Weights of a small GPT-style language model, trained from scratch on English Wikipedia.
Size: 8 layers, width 640, 5 heads of 128, MLP 1728 GeGLU, vocabulary 32768, 60.6M parameters.
Architecture: LayerNorm before each block, no biases in attention or MLP, capped logits.
Each number is 128 + 32 x the weight over the matrix's rms, rounded and kept within 0 to 255. Layers, rows and columns count from 0. Numbers have three digits each.

# layer 4 attention output (transposed), 640x640, rms 0.031, rows 43-127, columns 80-159
134087183126126206149161146165171125096106063063123143161121115130153126114165096096132152136141135099133116134161187154089103147147124127108102113164124167171089208156078163095047171118058084058157147098151190121149136165137138210150145131
145115134137101080134125095171109190131122146144118136172126164135105105132111086089114131173123111121109121138074152120109100116123129129141096150160146115140139157108129163115163118094164118136106144138086122111155155113137120140142125159
103167116122150104160090127175077129139109121125125158130129146071134148135159103121136163102105099124141160076072193134138152113097133096132151142086132104143135164142147080069135088112144052130121099110116123150120100082076068152122100157
143106142074117100155141158119130101117135069144140087166123140114190158113140087037138094144129132101110124100133147111126116010142137143108110143116180136089121117131150121152179209137162135120130100101168097123127085093162102150142100170
080112116151126119145094093136107158133096136060076126057099145115139099085152120149135147125105093120140162168173215105095114150136136121156149109081087140111125152141132125082113133142146108144112151172138077141133089089121106168157146089
149113104167133148165155176171123113099122212139140160199103156146132120099127148098111175165185141108115112141107084198134163106127123095162084133145099134138128123129091071157078163138101118063108127138160106133157086199175126161104133072
152099189125049136132155124162122148107119102064150146131122130126185118174145128142110139156122128184116112129161118092155180039109140085082169145089156085081153123088146143105088120127122147099150071099181157153101104151190145134125100157
157154163120076130158138156129078131095170142129132124067134184105140166065135099093078085129154108139144158145116136146137171071143137138102129159141133149079127187112107060127168116111101162168116035104101145131142126140097160082087126148
187139152130116126124098119140131126130169144108127110181131105157100165111137110067090149105106069123151161101220125132132069149133124155131182174147109164088154201142071112157128151130115156087145150141142135142151125136156137105106116119
077107146159128132120126113154175088122134158140134163136136140171116166115103164148114123093106146076088126158141096122148215137141161160135148152111170086083086140132078054133117117080110144158122127142165077085074108126129133054127158097
093108113149117155119114168148065142111140137112051132164111124133118135075107164125129110108122190111149172088135147146105106085145159159121123124155124041152126059174075153090104105145119205110140142121118087125130081115122101125142125132
170127113083182167120141117181129119103166136098161161188116078155120119131116106146131130117116146074158130128179036182124083100138149150088107070133121159149080063091115140180145104131112136131097125192167113079151152128077165129119137121
109065118160088189098126200027142128158174089075114111186103110148146146111057121175089116144113099161150171117133209125130114090126150100081103110103155115110118107205165115189162110142143179091105119096075170111086142119140146111149111153
155141156134040127160162138204102162085140057134175130073148193073106118118135126080177102108120171069101178101120097182126078131115125135123110084127122123137073099123159117073086154139149152131125147111114155139121145109075165109136111138
152090137110165149129112114199150107093135164097098115112208125107111131161122152097132102090136068123193103161124143136112118077160130117118167141118097165089114096165109155129123169131137110111134108077143133139104128110106115140134153169
121115124145093096109124114132073120198136095079097118130124169130126184122120173172124196124139155073136169115070104146115128195152110070117126115131099094049120188155143157125192065122128096144179132105119158121136089161166097118077140131
168134137146185168141110040090086118121164116114165145134128146128118138098114134122050066133144164122172167138170129150149121054080145111170077132121121137117110154124115098171166164083123170097155145132154091125136076125164149098118149146
135165097137109115139097073050171113078145110165122121103147131126174136125143139083105111120110138121108118151124093161118197104162110119133162151085128142158107149134117186093153188129129164164135091070112116101147098111122138140098137138
137111139136141095072128105042112092168139164110116166015143160113087157134153110195100181086162131066133179136069157104071127138140121155133109129148149173137169093091076057127121150125158106138120099121102050156123121095091095168129178139
172126174150135055122149105115155110131131129129120111137124111071122157101124157080120127101132131166123110143106145097147144116120126134116189150101140191098144073091081172133119182176185127073111128150098126125134135091122125061098163110
112147151117171185143145125166088142102163077152117153176068141184220084142127127109095120127127184137087122057064212166157148097103150162146129147129177113110145177101137132098134117162147146159145093170141079133130123165101113200145142093
124128127108131138108145082165133112182143150166124084133096121145092135129101098081157189179107081150129157147144130119145067111113143087122127126138188173148152137069061076139106171157111104137138095150204151133150130080142106142124094132
063096121134131163150126163116054121124130084132130143228109172148113132142131172174110100166122117110143124135109130153152158089129157099114175168129113102112124099206153135135116161180133100106148121162140168102142119101104146113107161125
132164045129175166084131082135114088148112136133109114077140146170114164073135111137162129131142074131139168101095097136128110110128122094117145093151119122096153152129124124152188131140155109164145148124101077095091106120218073154129136158
159068157131110058140114111181138169115106136186131075165119058165169134091142075184122045092135169141144180138121137149174105154122108162124165118161100135123173080126081115087119181139098102100121188118176080137133161117110135098147136104
148126128142187141172124148115077144140070132107057104103133144139109127082112126145126114161149155130157204223118187137102089072129122132082148145125182107137141109141159213056106100146103082151125173150094192150110143193072190170118131139
113076114110168152159148181177135113131123064146135123086134161118060094155115106158174097125143082083053158074125108136094135136098150139087084119179120150069128123114093054139104064098095073142088162124136160134117212128127092131149145127
098138143134177139127121101134155123129167139143092112166159117121105122129144093116136123111177103158077072127147106099153111071092070157190130107065095162091162200122099192108167112124136101173125088147122070141091156155095126132143092092
170134151135158128151141106133055134109106151086122110220110107142119118136139142109117087105128155057184144099159174103120168055112114134124213144128164138108133181164152144110093153186105110119113084143102197147111123121127124139130131165
152194143128118052159131133159155067144151124167185137114101100088149106172106135049137127173141111163174189111127108099135119113142139115157100151149072143143168107085153179086167166114133139134145160116159146142119166158139154096113135115
114150163141024067114123124151159163123172080166114103215168128099131143133110025169062153080150147129112082139086150098156126123147119176117157179158116111139140159113107113204094186110139088127157149114179096148155080116192153200117147146
066138084109093144119113129154171137108102131102122131175129139146154104125114109096106202144153129170160134154082097087141160103161156120159102142156149125185154181092075098190108076119164115062151077091071204136146053155140115137165124105
128112155168125134134123087113131178157141119119146138116106129132108186137103144095151148093144152206103186170128201060107147077099113166124139102117151175145131083089094114131088099128197146106101186140073196129100128099183142178109120123
120111130133119159121154118124137117139122096117128086062171156110160105095182175092174120121168134105162121205077154128109131122141092119127141191154101137207147141109111137105128140150144113153110138133147089136168150165060144157091115107
111175136114147156112149145135182181083082075140107131079177101155108136119126133087116136095108154145117126102071094139106193139115142095149156126089114121101138066123174150094132178099143159083176079140122117099149123125209109128127145153
138192145113146176153115120069134140130106136173181127187103136149097177091135092140112151139132151145141094088074118113164104197110131138117151145145097142144144186115116153180137111165121118113111165144113116085129061096124148167124096107
144119106131103132114160099159159152143084129069135136137164143158134145152166109102067100112130180077202142125121112147096155087125122132115097255112101188089173143098093129141166123098146079175113090078104101140168091174159127158115189106
137128142133113089171114172149101112124155103078146171168095109128134192129095136151138155135170183153085038094160090143110081149093121147112071124148197121171133139082086114033111170103119115086147107138193138094137151128073166148096144103
075107106143180110144163158184174118135154135107090085129136113126164145168153184159132117183130118086145162145148081107149117159132138128200184146169084156203196077137134124105119132095110136072137103149125114130144155128126130127140153140
125093107134171176152161105159126151127098168138123126089109130175172126161120099116142131113106163125151154126141169183133069187106113108155143139106092112072101140167079140166128114139107138105081104104079114090161124156179130069079115145
180111145161162135188154117163110129111140150152137120114152187078071141158101132120153085123101146124112139219175147130062172132124141121134122140127154126092136059121140139038167147089139113134145137133155050113116170125108058136139122176
099108112136154145171131136119149084148136185124141143150173139142144095167112108118132111115161139092132160112132140085111171104134087100167082156123148184130141198101069168151166124111131140088168200111122103151170170086152110122145140137
119178109120167132125099158202153121112115170115083175162139098152121122103136053110168094074123142130129078132117150100162146081104152054109144127108157141152112142157134074172117122124110174211155164120143115144109133172033165148121111153
145147168125090147107137071125096101140167101140165150136107111161101107144166078118060169109137152101088114123158089173161182175144072157133164190141138096130138006160156169113122100138063164141127143130089156106119148129126077126058115174
142118130106121116112123086086135102169156144163130074091134122147136184168117125072121169088142095111113143115062088128133181108172118153129123115160128105168129137113149082124125119178158156117127180101109194120148096109148068104126135126
165118150164118138128158104088113120089095155124116128141109113126116110130082127126144109100117102080122157139112105135134184176089130195185123095164148152104161228131108176085176097039142192079128164090133096153116114134110178133153099100
085131155159068146097157142088077107154096130139082125124131135116112141164141155102124122117117161102105142149114124165122070193137146168159104171117181151169094144158186047166160147138190099122142124141120103111122130209102125098117151144
084202188166154101133144125158180119144107138102146150168138112122189090119143129103097141141143028100153181191111138115132140121182157140140091099165162106111107123154064145074150115141139151063128094112121088136150214080108193167089144154
097075146095139079153105159182185153131152081140134131098166126178139121089092144102149162093131102165206083113161104133149119115111136114106093138182154161097095166144082122098082073106157122110132122187176148126109201192109143118108116154
168168153116194081119090104102059157152118127140142085081142130094147081116149079143074126141128155179085111138168092173119141155111098142126129125129135083163152172109076146121139159144116123157200182148101152158156132135138084190118071141
144140106139121143096155120112079162133119202165112132112111158167205167143097177107119140132074191154141146070177051170148130099141099159130123052117169215111123219103136102008117128107071145100140100154131176092128201096133078104104122154
139091122097081079158147137141174103074147125077127122171110120116128136125126171106122150142110137069116104121062134171164093079130128140135120156111143058135124164170159148203125049160127135112085121117123142125127162133057137136123103163
136153140105139088146112149136119122073184106116146135123143101091159150167123137151132139098154049162109152086146081097125160096123115114106178147137176129088126093121167127192100111155127175151075166136117124097191108149138110145152106145
189115138178194123135131097164102087107099131157081143182156144132123136137145185182107101114151159113139132123143085165107085067122125127176071112137127155146144081034165121156156137094130095118136148116132158112130113131133102063086165084
153169093148179175106170193128106125133113113101133106111162106101109141116117061120120082199143183073107109180081141128136143047138113154108117057112136134138164143129145111146109141060130107052113179115109080115124132093134172113102150126
101100097131160105136161143093092141124095139141126166142142127157105114151120164121190160159141135110136067143083111106073158093110124136127129132140125106162136087128096125168135104133119170111110067106168226136131079150054118146110115132
141116144149133183128137125170200133081142082095124171093155155157145135153144123140080129091121120058187150152127145098168168103109119129098121088150117151097123145141139090140135136099128110139090162138137096119139174112109126094141098124
117112131139115096136153168104122092125166128144141078169127130094154091106133024101128111106159096140105059233092086104143033140116120126074104107157096145147140116085157189141087130134092097227128053092191082123144118174187116172121121184
154131102154168101118140165126207140169125129158170118116134146156100097113133184173136110151093121092091128103127097106107130104144149112145100140145136125080145188128135141148081149093161191144153124129051107152124139132075148131133152135
116068120132131105157133110162174143143136138210116117153114112088108128133102152145132087145117188079097123142121109136130090069154137126136117179101142122112099147160167122061106084150172125117142102140166134141154146107239090117112111104
142064091134125158137114116148146144156100124139174133166098096129112114164152115131126101155131212137057138190126102075165201085102091109127142092101127156120127050100047109164156108164120122216134084117101116110153100181164114091093171098
130123103092147191140123084138158129108124166157108100149131116071116092064131182201125115184152145230098142115101107116133073146134150156107158161119087145185110069131076178109156096129115084124110163133184093147136150143089141087114066098
125082153100114100130133176103134128148117114157107172155138069087080110145116098137105144131114062144133158143109116081104057163163127139127147111079113152111084084108158194097164145138115140095138109133140137137183084111079092104126121131
139109074135108124103148164098162142123138079104113104135103116102128109099115055138081122158147143248108173112073157133115156057129156097105169180079183106147128144102149162151132118135141123130115119137116060110112216052138119143124144130
079069125139174127164111116100103106116118162141111102158066143151129077140115126128162188127124125075077161164192135120150102094113127156141148096121167161145145097141089154149139140144150058170109143080091122108130174160152136154102145119
122108094140107135128121076121177114099158104149162158187082129123130073145114146149184143153182071164079149115163126141117138118123154100127152111173178124162098170126097091136108114099160137131136059140153149128107186141165172109146134099
077202097134166111146101112116071093127142104155120154145097162163040137136146119147074131143086119159137185182122103157135127103183159128119145172137122138117117128073172145114128126117133185115164110109124093126077151101182185125113201129
127117113104163067114130143126152142125159130135088131141097158134068085206096181113108085113130149141088169101120086113111163182107096127153137148143117116147155046142123139067168171065148093085154153120125147131157118049148158136125133159
084135152110145122157144117103066128156151094138150146118096166161153139162144115145118147168146086114144119101148128179165148085113135149102097170121124137185146139088171198166132128171154108080132165150119117099135106083156194163150130137
147150139126175131112123099169172127118095177127095131124138157100115141180093157126150089123141153138120133109114150091104166127127115138143106114112108091079091134144118104153194109135084119095128109106128075136131156117198182025098097137
118101111115077140147097061077128106148138125090115108204109165117130114124146102058128092114092169083087135134131200128110153152118143131133126135119086098157167114112129148031123187140070143111153065088155107140169110113163126113096139152
121109069151170157129110111092086135158158121156198120093097072147128197162109107121119160126069070102059134142100027150134086091115113155134156197112149131073110058088144133132134158191151159085117144113122123074119161123055149126116120128
114137211164068172139116112181119112106101146115104137089153165145120096078099152142121201125123182128118078070153091117082145108121063125152106209072141144168166145167154144138146173111121153085137189125087172134151120143097085159117100110
138148110151127132124130157155128136108123164180123141104115147163148168101128094111138150157148152169088142075148090139069120099094173196114130175096134101129121062078159114112090092103133129098119175141132089085099156138119147194150098106
078095136131115099137104105146113122119169129097126073143162146132111186109095155164152153100076088163120116140092175143124199149131113167134118139143101130117129101207103143122099132177089106198121115129161138090141164166205115093091111148
107083125158098135134120117195180110157165179135127116034164175118100163126136176136133084174136098160119159172154146104122108053158111132137127124090177140097144090098133080133154161151188130099101122125109109093117138129087156160117098119
171139135166149101126113113173152160138145105174114151069102100118150149069096139073147159139155096071118101095087205110126114091154103156110133114145200125122108220126145112141096127147095151125121099124127165119112081197146129112119077184
139094138154180127135124169079103148118128135114102120157115059152160086118150165083129156090123081215116120156183147120155049101140088118162085101129171132120143102162126125170127119108113086089143111165091141127092119128089137164168118161
151160102168136137140092137140087098085096135103168100138109129118124166093101123129164091130109135105102108087090075144123132236128160128103181147066083098104119034093111101147164157152083163112133088139161102126111134122052172124152149111
130113153117060119119138161063085128111105160142145131179121116158124086121147211100141168144135130083186165152123135088096132117103161111118156133145112169082102120103091146156126084129139093125109110132105095104149162103134118158177172136
112087147135163115137113126166065096133144167106178129058131107150108172141102174126120113169134086189105112104144152125161138077132136078149106151162115129087109155102150094071108081074137124185122123097162088131119133119141181119145113112
098118219130106123135130162110078127120111098102171086165065098117174172099179135088123152109139173096130154170124090139128172110108152136120152123128121107134140141141112160178100078139078143049087157087114047085158115116116077162105154130
178109116140100047146116119113176103100159133116159116032152123158104120076136132121108121078134221187187176092098162136114068162121159128158123074194151065123103176134142164224059149147090178072082109141148174155141116151142173190143089130
106208081111135119109161153088137108141148148105096148075135134079144123159124181161126176107170146084159126138093156117118101208134144107116131187098139112079129138229188107165075123109135123076145076122139143132088203121043142066127123148
100174141105127139127131073187110127121144151094123138142106170109121110130086163078141103119164161114076116147134090096151125217140115104121108154127184156112127126117162071203076124113176124105133116120173198128159043142125116127106080130
# layer 4 attention value, 640x640, rms 0.0339, rows 44-127, columns 80-159
162111103113080098121107137150129135137127130142144120180133154132117133136151122073115075155141084123113135143098152140157080140132119131129128156147158133137111157100114203122195137096128103148101170123083118156135174119153157158152088143
072124118112188144157139138137083139128102136142111135137164117068157165138117163090146113083120124138169193052100191133149132116116111091111150121118126115176148172124103043068149087109131049133154113130120124139160130060083086125125080151
170120119116104131148134158085109095122166088127149063167111123111129182129115094072142103120127099084106105114106156118114132038092155115120108167121213125087141103164146095141171205154126125107116084143167098154139105070123120151103082141
134078106113144144111123135122124188138097098084130136069138145099168079107109136138101119128117080102115184181168193122110130163160111116145144099085068154106130120128124103114113162136175072127125131150143100164150089052108096159161159054
145082111141157150117151195158113149104098180135134212187098163190115139115164145067170148158161133129124130122083123190143136111124158099111084133148105112133126141106096075155086144125100097084131127169163135116142055219140154150075118087
182085142133077141090101121144118134132123094077155093119114123102202113122121118166134158133126087185143097131158140116135152032137143152112176136113167112105154152133148104092095139118097176086136080086172133124127087164200145103106114159
117164157125060104097127165140106123113157119146147155103133154089123155078116101125063118113159109148126175142144171155119179087138116107158113109155149130068132194127116050138150121129093177173094077094110117123148095116111155079105177132
164128149158093113087095123163118144133171131123129127167160102166095173102156105043112149096123067094117161076224164121123074125085107153166150171134103128091125216115164123154138141148115156078119167131173133112133168135158096100089133076
072119132203124135134144122132173094103139157137117185150084092158121112095110173149132103087133153088104118162119055146174177146128138111140143140089145097073126133166132072135088119106144160128152189099171059081133114141107120082102095106
077104104171100140127076187173058120152142145094134109149133158124161107078119154114135104100104172110136172063148142144090102114117156126154127138122092056123125070181078201103142071134090172112132159124144094142114082141101109114169094128
105109147166138149115170106151125136148175114125120163166113095168114107136155113105154135131141180082190157113153038189120102119121140171105143081146134127159119080144108115160189094125174150146125102160175130151151156152075137097122114105
130071138194093159172145209022181131152218059074124160168096144108156133136154137132114135166121117172168183128115210138143132094126152087097125124116152127102132117202178114172176138111120144099084106116101164131085147148154082126155120160
129099149117089116161137091216100133114119088131138166061132195100140135115158146099109110092118162069102186103126094121086119146109136158091108092081143114152098085123124112046091165120169144140127104115119142163141133117067118088155147110
128091129130167150136145132194132119128129158148110093094162151117103143167114133121098077153132109113190086152145169146111118058168106160149156173139125166090097133162162151173108175108168127118103119119142124143132139136098108126123117176
106105127131064121073099121132098123136093128113112082131167152141163145152134130153104191101172130095114156137096093156120136191152112142109104082120085120063141187157139158107190070144115139140110112059110157101168089137131057092097136106
197144131134208125182123063105111163126216085104157174141143151171131128088116149094067079126149169115190190153191113184176153063114113097145078121135123121094149118114111094175216189104133176081100170131143084151141072144166161136131103117
105147105185122106102133075078174136121155110143147103095164173104142150135123168060110083159136180116086131137113114140137169143176096124154121154110131119128109154131125170050157204154115162175145157116091097142119091097123147154102213142
166122110104137135093176142063118112098100145137099122005164183116091211153114104188134173075155069059134144181102167131074101157127160169102103126139181168115140129057064084133145105141171131115134087149111059144117108106098158183095186153
149092146138178088126129125129139144160134132129103148138180078072083180116142179087160156077167118169192056168111125085154156139095129108150191132106183158089155085107116160112118186154107123096123161191104142101153129086156111092102167142
097154140108159156099121088166076109133134108139145111163113141207224107125098125135132143147132157117074122050049197145146152085117127105146170162147166099107093200092144168113140119176134160105133096195093062123153149164114094209154129076
115126120183166152165108106174120139106145118193105079119143126170110097110144112115149199145148126123134189153142138152160085118141143156100135136120190167157096131058081112128085169139089135159107090165201158131146146100138092139152098113
072115095089145140125123173151081111132132126126111216204099174102119159093123124175148111137140125087183121126080159182189160094135121096094163141142143110102132108186145145138128153163111113078145133123145152119134127118099162135134177060
121112105122186133136141098118132127116073121136141136090103187165086142085108117109132152127141085141127121093113091143135094108125133106138134104109130066103124139116120141145134073157125121166098147108100106114113102092195074179127134151
164057165164107088170119126177126131117053152185135049114142076124158139151118076198086035106144138141133168138117110139194089163139128160125141126146113128133144080110075119100070178153110087108129161123175068121130156161149189096162144123
144095118121183119140114124106109144127056126128122097106133136139101118131122119144121095172130132142177187198095189125114104050117141131124131169129176136116131094150111191027074074167072082155090122116094191138096117181097150150097118135
139076116093189164118167159177133142110141099134144128075130134157079077165142118186085120155121065112065153101118078122113129151093161102101127124152179132106140155116109079146099048099115092150103099152150160108144200125115090095133148101
154147117151162141048094145149148118150145156143112159161130056111093147154124105111152153090167109158051159097153115132180115064080101151118159108104085141108124187092113185102142096156161096155145070086119092098157115144099084162138088087
117141148114104122094133073130066164144107174106134161219154113165114099164140176129115084106170169049203127096136163072147156085116119105106188122133165142086125109169127139104065157162111113113111127154153177138097115102146078148132126141
158207129091108106163132104163150108133124110133164139137127082121152195104116112076168084138093103167173155125162108092107138093140150121115133163109087121163143127097162178098132144125146117117109151148129130119108177147120169090139149119
089110127194074104154122125183149105113160059166104084217161139083129136121146049152088128095165182133063080200108162087135152115170132136114134192119134146179144149113089102214086191161172080117174156116179094161141097126184158203122119148
095156136166053146124131155138135092119090121122122158188157154143128121138144081085119153181128139136154136137086098097139166122171103137137094162128131140192132154120072089189117082127157125058107096115074210099101057155162118154138124098
154110154122144138108122115086129103103128117105136096111132126155107154155147127107157147104116129192117157162132188049129140054074107155148171126109142162136147072102101098129081097092146138116105172156058201091113126114188138146113089119
114123140110124131112131118109138116147135132116147088067144131108104136117144163126176099109132117094144110180059148111097136135134137092140138179108081123190130137110152155101129110141128119173114128175087074161179092127080163177100086110
131163123153162129121140169114179162133077098138118157062106170120125196126129113096162118088118113141061114124063069142131183147135115110112139172093098106116142090118131157088131121134144133059152060130089123114174121152212110099085116176
132209124093152157128142112081131109112098151154125122192131127189107176081142126134099130139132131162171099086091114135150116222112124119108127144106112185147118167140109126149155067154114116127063156128120105100153065111149151170126114098
151088148118088132129105138098140176131065156063130118138119089173129118137129085115108127090103173084213145137125082164148161082106143129143124182083134183088128109117163124140165108116138081162116141129094111144148086173157113152123133122
133150160134093097148141125134098161124141102074171158183124106121132180128132187198150155116139156164080025111135086131073081127108102099142071115148203118176097154077084086031073163088148126062122123123150133113141133140056158104105168117
085068097085160112159123157179166165147172136089122144116132107142176095182132175199113128177144146087083124171135082094169105129128095081133169126169094165190138078096140130129102092059116154049174122128112144092100163129113139098113171121
117083106131196179119117090145137118105082192113130128083120168140169122170143108131164077111097163152131123138168153178083078184104150104144147127082111095086107140145130172124156082139088151087125090135093084157152110133194117075093086154
187055125153167134194139122157106203117130157145103136152119175081100170152141147158149069139108133117131105219150136119117195108123144111124142126147166127110127109092126135024121131100124096148134125155162032108095123108128105128157108185
070084107077140123110163097125154094122180146142155139143156121113110149144114097113146093118142164088140196104158135090104164129116095118122084147113167201104138176134090140175120134105120135086119164091097111118166131057127084067138126140
122157100113178115137121176121161097121119170093147149154137091174105153132108060096165081119116134145132065132119134123136164094134154105106147118105173154166087118171117068194112128109085195185133121090111122128131137178051138125132081121
123178163101087135074147052119089130121148102138123173143127143193080133155149071118107185114111134099107087164163088206155164147113136149112147168116142110148156030181158136120160082123110196137155129125125124129141157108136128136093118154
091143134126123129142118092089133076123164138125123078066126116118115204152112126038104176080158104093074137110080091145112167089136106109120100139115105091162134141098133099136108093161164098096150181113069180163125113115137102120114093146
135115152145129128104154084104147162120153167129124118134084169126106103126132112156146104117125103067125148154114108157144181134087136163134181068094113142101176206116132202086166082039173212085172151121148071180130134090133170168163104065
048143138106113145108145182076086102146100138162123135099149090170146120112134136087152124106099154111093117186132139195109070142136120135125114159117178152200113139118159058151140155113160106120184132117121095088092167207123133096105148177
068190163167178086120114085188172115144101127126109110180078110138172074106160140103140163146129051106159167213124140096135129160187120126127099097142167101123122135147126114073120097115148140089100108125126050133154176085077131178068119161
090114141113145120149164154163191129129175075154139153081086139158094088099150109104126150096135090176208104122172073132186097105127138138151096155142138161112140152118134112092086086121185169131093101162163163116115197214109177123075123143
169162156109195121111119073089063146141124131184115128080149133084143079148153078159136110193146119155061120151195104163127155156127096159104112100114128080150141195130064135139147122148139123157134172148119163160106135097151086176146086126
167117113155095128174106140112127148118114184156103132105114144193176168166143183118136121117111213142129161064176054171142153088093123112121121066121118235081144185125115130024126132090106122076150071133181167111105194122092088152082096124
122084135047083121125084148191184138139137106111109115182121095139098144164144148108104152113117138056103125119043118170147077108142128174113161130078171079099140181127139093181127093130158113094102155161155118117107185138065123135162122128
133134151178156121152148139152106139121198158150123165088132059100145170108107121132120151103172053145068120080150097121124153119108108126112176148166170133089162133187191080180101143128144162117120174133097130171177150181140154089161137160
148118130136188123115140095171130107115076107174123133191174163118136156133126167198088088126158156118154142126168078172123087092140105138127068076151103148111101089055181120185142119091118099126147145119188107113099103162137134083069151084
143180117117161165079106167173100120140129118092133164072148164092084138117145073154148116180125196100098090136114133135154162073143116066133163068144134117097184113098089119124130112074152109080136195116128093154099128079150145086139139108
132140119109150118120103157126096143129130121163125123148175096137153157127137157115139167154126132130165050175051103104093142127112135160103136132097095109150097096164125107173119131158124199126101070110141186153139086090049108160099077121
122095136178168154129157126175199114095207092099125157117100136127144167125116121166075070101174121048194143133116172082155156130105111127160168092185115121095108142138142101145088140133123115178125173147142114127092168090111152105123099137
067136130127125084108158096135129121128141123137133083161104125059149101111129031085142127109122104136090077227087101082126062158082113132100075117169074162120110134075137131129093145121115110223108103072180089126140157174178113146128094185
156165106140206105132106152096194087129140114155139111108138160129126065103130168199163109149160118092145165121169079145088152110153131140125149127124133143065132172144135172131081163116146198130111123095076106103077129158081169186107169149
150090131123130109141145117138129142142127165208126130160137101128116121144086136174134112126121164087101124139138097097167133092125142130104093174141176152133126139101127121098130103102138129122146083157148122119115135116180127125142143122
159104123125126159114168108152131133154087141124145129172116094118113132162143092115112092149133196134102114142112070092200173103123091116159142099111134110122111028121101096154112144156123090196131071083109153092161096132187133097125120094
167120104117151161136152119176167112124088164136111108130125099072149077081117191182172099180157134213071124131092156141163056151113151125133124151118093135176104085111085140103137096170108077118133170134172089092117167130051170105131099119
110071126103125130147129159095157176091093108151142185127116088117076103129173094134157162145111035136129182122140130103104064149121144127124131143069117170080078104077154169130137122126134131089140115136122123138126071104093128087086153140
151102126181102142116091146120159103123156109088142110141122157051100133106102075130129080108090165232097148079079170109107161085132105133135143170142180148142176147085169154155157107150104098123130151119109047162123221067153106125097132105
107086108088193090165090145074100108112073102144099101154108123161159119141100090091158196140162141063074178177178089106140071065143162183159162104143158158131139090112082130172126137116129059190109130069074110128096209154188123149111143139
089118089154081151154135071120175153142168097142136081172126140119135095125088124193159172145124110168106145105185147143109175137121129107159149096174152098164110153086081074137094123086133143109169069159168155150115177158137138098146130117
087178098171153132141108117106101140107122157147117124148109169153080127139140122130109109149118105152117220196134128119137113106177122172139144150135076134120118130085125106126145112085148178079170142084141111148117172089158139152124164081
126155136144140105164164146118134105116149108109093116161125170138082063156113128105099093125125123159121175103129089109081186121055103128145136142109110112162143047147119109071156146068179116072133102122094130110151164076151161152098187144
105094127108125121101112097082077184143168113131143138118177166157138132169140161127147181161124099091109115074116151141118117053110116147145055121138112123185158123173101154172118122159144068088158173107103105093145120070160173159121102107
159166103132160123153132081156164152149087170115129125134132124102080119163115134109104080115142120149118150126146162108067156156143128138123118115138079096075104127162089097144188095096119084075095086080157103095170139099163140051100064156
132105107098088141125091078071105125129166121082122156210133142142126104165111169079116116097104165086076112122121222142141146137133131154101097133132124136165092115107128137044121214121111169125134062094169103154168128072146127107055137127
144108112203146157125136082101058129135164150140149107083137062143137175127101103091135146154096102135052134130091047155176115079108122185111166169139153129072137061093144120142164162183145191060148125110114138138102189150064137098159114087
105138162108109138139131117156133085112078139096110116128141131131081118106121185140160148138131187121143083075157116126069173115119134145111115190109143158135093160167133156099148161119123167111130182135093164097110134099125153180128083161
120105120099132108123113167123112143094115157169125125127102150138107146098147111099159171110141146184098093070183042160164118106099122130181126155125151087139129068054140140127099117120094141081140169149119106115151174161157130169144107143
070097103152083140113156089138110112125142127120117115177090122143087133121119146154161133101155125168073137155106190146120203116124101154087058162107134094108139098190126187117115141152117103188118098156157153132150178185160122084087119139
117062125198098162107125117186202113109192183143109111071146143135104108136146180128130087183126097158099190200179136074088124056151108093101126110066179165101143102112116088141137157154174078114143112125131113118147120136059166174109083119
156119107153118143178114106162150141169178142109150168078129133131120166127132131080112163147155095053098059073127205096132125058167152116138145088128202137122097206114148130098092090162066149161170094146157166131114096159159108118131085154
101091142167214138106147152079084170101117113116122054149133082149156065129121169049104170094126068237112152139137124147155057113135148109135124105150126112125096104167129166168143154089096080077146092160095121100140067143096135180171130155
146148108125134137098166113127070075135079142081135127145106136096104098117123152105122107105117138125085082067044080104143114229163089157089191135091091122121108041085100085140168147147099185147157090174153106140122149129071155110175121099
096087122150071111116163153090098092150108163178101165171131088149147071141102200080146170138118109057135152148128165093123139151159120101131140109119109142089102134126094137160128093170126102103112125146068132150167128112174110137168164117
159070126068162120148116098174070144088151143110139144059172116166124153125138207141149124167111082186144135120136143156173171088107116128125143142132142121091117156107140089108060053090161141195144158069178057126155133104134137127142110131
111151160089108114091120142137071129108063127112117150151190119098182190151131168084119151117150144133155134178135098159102163102131133146136138129123107139160132147156124142189102104123109153071097149105146040186123128082142102179133150094
173125099141101087106103135125165143130155123110147084037128082165123144116153122150116114055111204158180180137079150105120095181095140135122156108185208101114070191129131171200081157131061172065102141144150173131156092163109131169130136105
155167135146172144175128143094104102102143124089154092081170141083156081145135144151111162119117153089126145108105166167183101168133107133127104173145138114097169161226181139151067138079152143111167088139153126090127190128068102069102110178
106159156096116153113119073155111065125147142056116160103148187098100140134106159089150096120141182124064146123150101100134115213119116138114113133114193197126087134130161090202066130107159133118145148147168192102172064119162120142137033148
# layer 4 attention query, 640x640, rms 0.0262, rows 128-129, columns 80-159
148158145135134103131076178159127169089153141116124066133151119106123143101147097147038147071146169145137152151100136146174115141123086173075124143105122106113096118152196103114116118126133101110110086124096140163145152064118134137139115151
104117102169110078119137139158150109075131134143117117130165179126145195190140139105126176127221149113131131124157121178137105145119128040127119086156121123146132139169162145123132119136085085108140154160136118175114106118129192102154139138
# layer 4 attention key, 640x640, rms 0.0259, rows 128-129, columns 80-159
131092108154095117073177104112131124123122142109129128082101140104152073132112157107166118084121128162125125109125127128147106108130176108075115132124127154144143100156119127172141172155159161152121136116079127122049141170158169103118161109
181148105137143100141099163194090130133110155114118122136077135146117116160109147164169170135096120137096138158106154140150173115130119129173105145111133175115141116128115155115082087069094120143147136150158131183119128119139137117196131135